Weights of a small GPT-style language model, trained from scratch on English Wikipedia: 6.76M parameters.
Each number is 200 + 20 x the weight over its row's rms, rounded and kept within 0 to 999. Layers, rows and columns count from 0. The size before them is the row's rms in percent of the matrix's.

# o: layer 7 attention output (transposed), 256x224, rms 0.0414, rows 32-37,96-101,160-165,224-229, columns 0-111
# v: layer 7 attention value, 64x224, rms 0.0338, rows 33-37, columns 0-111
o32,109,219,210,184,240,212,178,201,179,206,166,190,181,190,180,226,181,238,168,253,212,191,201,171,200,230,207,197,197,197,205,240,192,221,194,203,178,190,187,137,180,212,174,188,237,180,197,184,211,206,215,178,189,158,174,196,179,204,217,207,204,195,189,194,236,215,172,221,210,236,205,201,201,174,226,190,208,225,189,206,194,191,232,185,199,211,198,190,199,206,200,203,211,201,208,188,230,213,202,195,193,162,212,185,163,215,221,219,223,216,211,194,183
o96,099,194,208,188,235,225,184,180,141,226,204,204,185,178,220,229,183,235,186,231,219,242,201,194,169,218,182,194,209,182,209,220,199,192,200,204,177,222,195,186,194,197,213,191,231,180,234,168,181,174,233,181,212,199,185,189,200,200,225,193,211,178,216,220,243,250,192,204,183,226,225,215,219,170,204,206,205,220,214,230,192,217,200,201,188,211,209,208,203,204,187,230,217,226,218,179,227,216,169,205,196,163,182,181,215,231,188,242,237,185,189,181,218
o160,103,164,196,209,180,218,202,193,208,197,223,188,195,176,211,227,205,234,206,195,162,215,177,188,142,208,197,199,219,222,204,213,204,188,167,167,233,201,219,232,205,222,241,238,220,150,221,206,178,156,170,215,201,196,219,198,201,194,217,183,223,190,184,219,205,217,183,205,205,193,197,183,218,171,213,188,166,194,207,199,149,178,195,208,191,233,174,221,195,207,165,201,198,229,200,218,196,187,192,176,200,199,205,207,223,195,226,237,202,211,228,186,174
o224,096,160,214,189,203,209,231,198,203,172,188,235,212,155,200,232,205,205,208,195,199,206,211,193,179,196,175,218,201,220,209,203,153,182,160,212,218,229,216,206,188,182,220,215,210,165,210,181,167,176,211,183,179,182,195,191,224,191,204,201,215,214,197,213,196,211,187,198,167,211,187,185,220,186,237,227,170,175,220,243,191,199,213,173,213,193,217,205,221,230,190,185,186,184,208,191,170,201,189,204,206,172,190,192,221,197,189,210,213,217,228,170,202
v33,097,211,179,202,198,198,210,216,197,189,213,193,198,173,179,201,223,169,231,179,200,193,190,181,180,208,220,207,197,190,219,207,208,172,214,243,223,202,189,197,178,204,176,175,195,195,212,208,231,199,205,189,204,206,164,222,184,219,203,206,212,201,221,216,212,208,205,201,195,211,169,256,167,214,208,198,227,195,170,197,237,214,200,192,185,188,176,170,206,208,209,217,190,196,215,190,214,198,221,162,182,231,210,178,174,195,200,186,186,203,198,200,231
o33,096,200,226,196,197,226,198,160,221,203,224,189,202,234,191,205,213,175,181,219,162,212,211,160,175,173,202,230,216,194,194,194,225,217,197,230,188,229,185,198,222,215,213,180,191,196,213,199,159,195,196,188,197,230,185,196,215,214,183,234,203,223,175,187,169,195,232,220,225,146,232,170,183,173,193,208,192,233,201,188,196,218,185,191,229,198,186,180,180,212,224,209,225,157,195,184,196,201,179,219,231,195,200,171,203,185,204,177,229,201,186,194,189
o97,111,196,195,229,227,197,216,187,214,244,210,217,183,211,213,190,174,173,195,204,169,178,172,196,197,187,213,168,196,204,191,195,211,215,230,212,202,201,207,229,194,203,209,174,199,151,226,235,181,228,187,204,177,200,186,211,208,174,219,204,171,251,174,182,202,175,231,217,191,173,196,198,183,220,225,226,175,226,232,183,181,229,178,186,203,198,172,162,182,198,203,182,194,178,220,200,180,217,196,183,221,183,228,203,212,157,198,202,212,185,167,161,182
o161,090,178,167,233,227,200,237,198,213,230,222,160,205,189,172,184,158,195,185,222,203,188,209,155,198,203,204,180,240,207,183,172,200,189,168,197,193,189,204,239,179,199,224,197,195,189,188,214,227,181,185,187,209,198,207,199,210,185,265,209,178,240,231,151,176,193,195,224,170,208,206,205,202,232,221,182,188,218,196,227,226,197,198,183,194,206,201,214,164,184,207,180,202,222,184,215,148,210,214,228,182,220,227,172,200,177,165,187,208,204,195,224,197
o225,087,206,225,204,207,193,177,163,219,217,194,202,191,231,207,208,207,162,215,173,198,186,185,175,227,186,186,193,209,205,190,191,176,185,196,194,172,222,205,219,206,184,216,166,175,188,190,203,209,206,197,239,191,191,224,211,202,206,239,191,178,241,183,154,179,174,200,222,176,217,209,190,167,216,225,182,187,210,245,199,165,226,177,204,161,189,190,205,158,157,180,174,210,238,210,201,184,212,205,242,215,249,176,219,179,167,182,203,181,188,211,185,211
v34,106,195,225,205,223,192,213,185,215,170,189,199,216,192,202,208,229,195,209,225,186,153,171,206,198,211,217,185,195,220,223,206,219,175,192,196,154,197,172,184,201,201,208,198,172,168,166,229,216,186,209,199,209,211,218,181,223,200,191,247,216,181,216,231,237,233,197,206,224,185,192,231,243,222,197,222,198,189,178,185,190,189,205,183,186,207,179,201,185,182,190,218,193,198,226,221,179,216,206,170,215,216,174,216,218,228,194,167,152,213,189,171,198
o34,108,219,223,191,176,196,188,197,209,206,207,215,181,195,218,212,208,207,216,224,218,203,211,222,177,143,159,237,164,199,200,219,214,238,233,200,207,206,208,177,213,190,197,222,209,205,185,165,181,241,172,206,208,177,206,205,212,204,185,199,217,153,184,206,191,198,206,197,199,176,189,158,209,195,179,207,239,226,178,246,208,207,218,177,198,217,233,222,167,190,180,199,204,194,198,168,227,209,195,212,190,214,202,217,201,155,220,186,196,177,211,205,211
o98,098,230,188,184,189,229,213,209,183,223,219,181,197,235,242,194,195,195,205,213,215,235,221,174,190,196,200,203,172,202,220,208,197,183,199,222,202,185,218,191,223,222,234,198,183,170,206,182,192,238,181,187,166,205,194,217,198,185,235,205,219,174,183,196,198,216,226,192,157,180,195,157,203,217,185,225,177,208,206,245,174,217,193,200,200,193,203,220,190,183,150,189,194,209,203,201,226,164,182,236,186,172,248,205,190,169,205,203,219,164,229,195,225
o162,100,204,187,183,161,238,226,241,177,207,231,187,202,199,233,198,175,242,225,184,170,212,186,194,209,205,202,202,152,213,205,203,210,186,203,204,204,195,230,203,208,254,225,238,220,208,215,194,207,190,163,193,181,200,187,218,175,189,195,209,175,171,181,194,176,193,210,171,191,188,191,190,181,187,213,234,183,207,194,211,204,189,206,179,211,172,184,218,184,206,199,170,215,240,233,184,207,195,207,188,239,206,194,247,208,182,231,238,220,201,196,211,195
o226,105,213,167,172,201,173,186,222,197,209,213,183,201,217,192,194,210,209,166,190,201,240,241,200,184,244,236,182,195,205,208,230,209,180,200,237,213,203,205,228,211,222,215,174,208,188,237,224,197,183,217,177,207,194,195,222,223,214,191,189,208,195,208,198,217,230,191,147,172,210,230,172,183,198,205,179,228,224,211,217,217,190,204,215,208,207,177,192,198,215,161,178,191,219,203,200,223,181,174,177,180,166,236,212,224,202,221,210,229,200,176,183,192
v35,101,203,195,207,226,203,189,206,176,179,233,207,200,171,196,188,206,211,225,228,207,179,167,215,195,173,175,233,211,219,195,184,183,206,194,203,178,200,181,187,219,199,179,223,213,214,186,225,165,217,194,213,168,220,227,185,227,176,198,183,210,237,249,187,233,204,176,212,214,236,184,215,189,223,244,206,172,203,152,235,206,204,195,206,200,221,216,222,191,160,198,201,188,234,184,218,163,201,185,189,197,237,216,192,225,193,169,218,213,193,185,229,213
o35,106,194,198,203,211,204,197,193,202,203,188,188,216,180,186,193,218,205,181,193,150,229,246,208,203,173,216,188,199,184,209,225,194,202,200,221,219,209,217,229,191,219,201,206,240,213,177,186,204,194,179,206,233,167,147,194,205,214,199,192,182,194,195,199,216,184,231,220,211,204,201,209,205,204,207,235,211,171,209,159,182,197,206,191,175,183,177,193,179,191,239,223,223,161,208,229,210,220,181,183,210,178,198,208,223,220,200,187,226,210,226,193,174
o99,095,195,184,182,188,207,210,210,210,228,192,160,196,164,189,171,234,220,196,202,187,206,199,232,224,174,180,176,191,191,192,198,199,208,212,242,187,211,225,200,206,222,194,217,205,199,214,212,220,201,169,202,220,215,185,204,189,237,182,197,214,199,207,219,163,204,211,229,223,198,209,193,175,230,203,183,198,205,207,215,220,185,199,199,164,155,196,184,205,180,193,168,237,180,216,189,244,189,207,224,209,203,177,224,224,192,226,179,202,217,193,185,199
o163,097,197,202,178,161,164,202,216,164,186,174,204,180,170,182,199,218,214,213,196,203,205,186,249,196,199,202,191,204,181,211,199,220,193,197,208,196,199,259,213,189,219,225,187,207,242,214,201,219,178,169,226,210,165,163,172,206,202,218,208,222,171,165,192,205,218,196,180,223,203,190,208,223,172,175,207,220,207,238,204,206,173,207,221,212,171,226,190,191,203,228,220,212,180,202,183,247,187,213,191,248,179,203,245,203,197,204,236,214,163,217,210,205
o227,110,172,180,186,167,232,193,218,209,205,198,173,195,191,214,182,187,201,197,183,197,175,212,206,214,208,190,185,212,166,204,218,216,217,199,204,183,186,223,186,173,208,198,173,178,217,218,213,241,240,183,227,204,220,191,197,213,194,156,208,225,180,192,205,183,231,186,233,215,163,197,203,183,220,188,161,195,201,175,215,198,179,167,213,193,218,213,208,207,181,147,176,210,221,238,163,221,187,220,198,210,198,217,245,204,187,208,203,196,224,206,195,181
v36,104,210,208,158,185,223,201,197,227,207,189,213,179,234,183,235,226,201,211,205,179,224,181,194,218,205,180,189,191,201,204,194,226,202,199,216,183,185,204,227,211,186,210,202,198,164,202,187,233,215,218,181,200,219,177,202,188,211,153,193,192,212,198,193,230,183,229,196,163,172,194,189,207,189,182,233,226,185,198,150,173,210,212,241,189,223,173,228,234,199,203,231,189,217,210,201,207,209,226,183,185,194,191,207,217,200,208,198,195,165,222,215,234
o36,100,204,205,222,216,186,248,206,199,227,194,207,181,209,197,200,192,166,198,165,188,204,224,183,200,199,211,168,189,180,177,203,230,186,229,183,189,182,178,190,212,206,192,202,189,224,213,234,182,198,179,217,198,192,190,210,193,206,214,198,162,223,221,149,171,204,156,201,202,209,206,192,219,160,179,198,204,203,236,183,217,235,193,167,223,188,223,209,189,208,204,181,162,204,210,189,200,220,208,197,163,183,217,198,170,207,185,182,196,173,187,178,173
o100,101,204,174,195,211,180,199,219,204,213,186,226,212,207,202,142,170,147,187,164,201,191,201,179,186,204,202,166,218,190,179,213,214,189,226,190,215,200,229,180,184,222,216,239,197,200,204,221,166,205,178,195,176,186,165,176,177,220,219,204,215,196,213,183,149,236,209,209,188,210,168,215,214,202,216,189,200,225,222,223,237,238,193,156,181,192,198,186,206,249,186,219,181,190,166,177,187,203,209,220,194,173,192,237,191,203,188,201,191,230,160,185,166
o164,111,248,213,224,222,188,207,231,196,211,193,152,178,201,186,166,206,188,181,190,205,202,228,221,213,183,199,193,205,180,176,196,183,214,178,189,178,166,230,188,202,195,184,219,172,184,181,225,181,205,187,185,210,174,174,184,192,211,211,204,212,234,226,189,159,190,193,185,190,200,187,217,174,231,229,172,179,215,185,246,211,194,198,183,178,210,198,200,224,240,157,214,155,145,195,223,183,181,201,236,164,181,183,249,233,192,177,168,201,209,166,196,176
o228,093,186,171,187,224,173,158,195,165,201,210,218,194,190,217,170,215,186,199,192,202,220,178,226,180,235,195,197,196,217,176,183,212,223,202,172,209,210,207,192,202,197,218,234,208,196,185,186,180,194,172,206,194,176,199,207,180,217,185,202,201,181,246,207,189,192,210,175,212,232,190,185,179,227,177,209,210,197,203,247,209,204,191,190,194,171,212,211,206,228,188,221,234,191,181,184,191,198,231,187,215,211,177,206,213,186,218,178,205,237,210,198,183
v37,094,222,180,185,226,211,201,223,196,187,182,223,163,207,173,208,183,195,190,198,206,141,179,198,206,170,178,174,189,172,185,215,212,178,213,168,211,206,198,195,208,228,166,216,169,193,193,227,192,220,201,213,208,236,200,186,203,222,189,194,202,209,190,203,219,224,182,181,184,223,172,199,143,208,168,198,188,175,170,174,219,246,206,201,214,205,168,186,189,193,202,188,208,211,181,202,185,215,217,181,226,176,244,195,220,196,173,206,188,216,178,215,183
o37,096,219,203,192,191,213,183,188,213,190,228,216,214,220,216,214,195,200,210,187,222,200,201,188,209,214,192,211,198,189,196,217,194,244,176,197,183,197,242,193,185,227,221,220,203,191,213,221,187,161,176,215,186,205,232,165,215,207,185,203,206,173,209,186,171,200,228,201,194,196,194,229,196,246,210,249,163,192,189,184,155,224,194,208,209,184,211,214,212,174,185,239,214,171,228,194,194,167,193,222,231,234,203,208,209,190,181,202,219,199,200,181,192
o101,106,182,223,200,197,223,176,203,234,201,231,189,229,207,227,192,180,191,225,178,205,208,186,165,198,219,194,218,217,212,217,237,234,228,197,183,200,211,244,197,175,230,233,176,214,215,224,238,217,181,193,202,158,195,220,168,228,187,239,173,196,187,207,201,199,229,192,211,224,202,162,234,196,211,193,211,172,182,175,186,132,186,201,218,198,205,197,210,207,184,203,222,225,206,218,224,223,164,222,189,214,199,209,226,169,230,228,231,201,200,238,205,212
o165,093,218,218,182,170,238,214,229,191,197,212,170,254,227,227,211,205,188,192,184,185,249,187,153,236,238,178,226,202,213,194,206,222,191,199,196,173,224,216,191,189,215,230,177,228,212,212,203,219,184,196,185,201,194,190,187,221,207,242,194,170,193,197,210,179,199,221,211,193,211,202,198,220,180,200,210,166,181,187,211,174,156,172,207,183,177,194,220,217,216,174,179,199,199,221,213,229,185,244,214,210,213,194,215,183,227,201,238,198,194,205,214,255
o229,091,188,216,206,171,191,199,224,186,213,214,196,232,194,211,182,186,227,183,241,197,242,218,195,231,197,212,223,204,225,222,221,242,216,238,188,194,194,194,170,167,243,210,179,196,212,206,231,197,209,196,195,199,172,201,217,211,191,213,185,158,188,215,210,182,234,205,220,211,204,221,221,207,193,195,223,207,171,209,187,177,168,194,188,185,181,181,207,174,172,213,191,193,175,232,182,201,189,218,199,213,183,190,227,180,193,260,219,204,215,172,229,216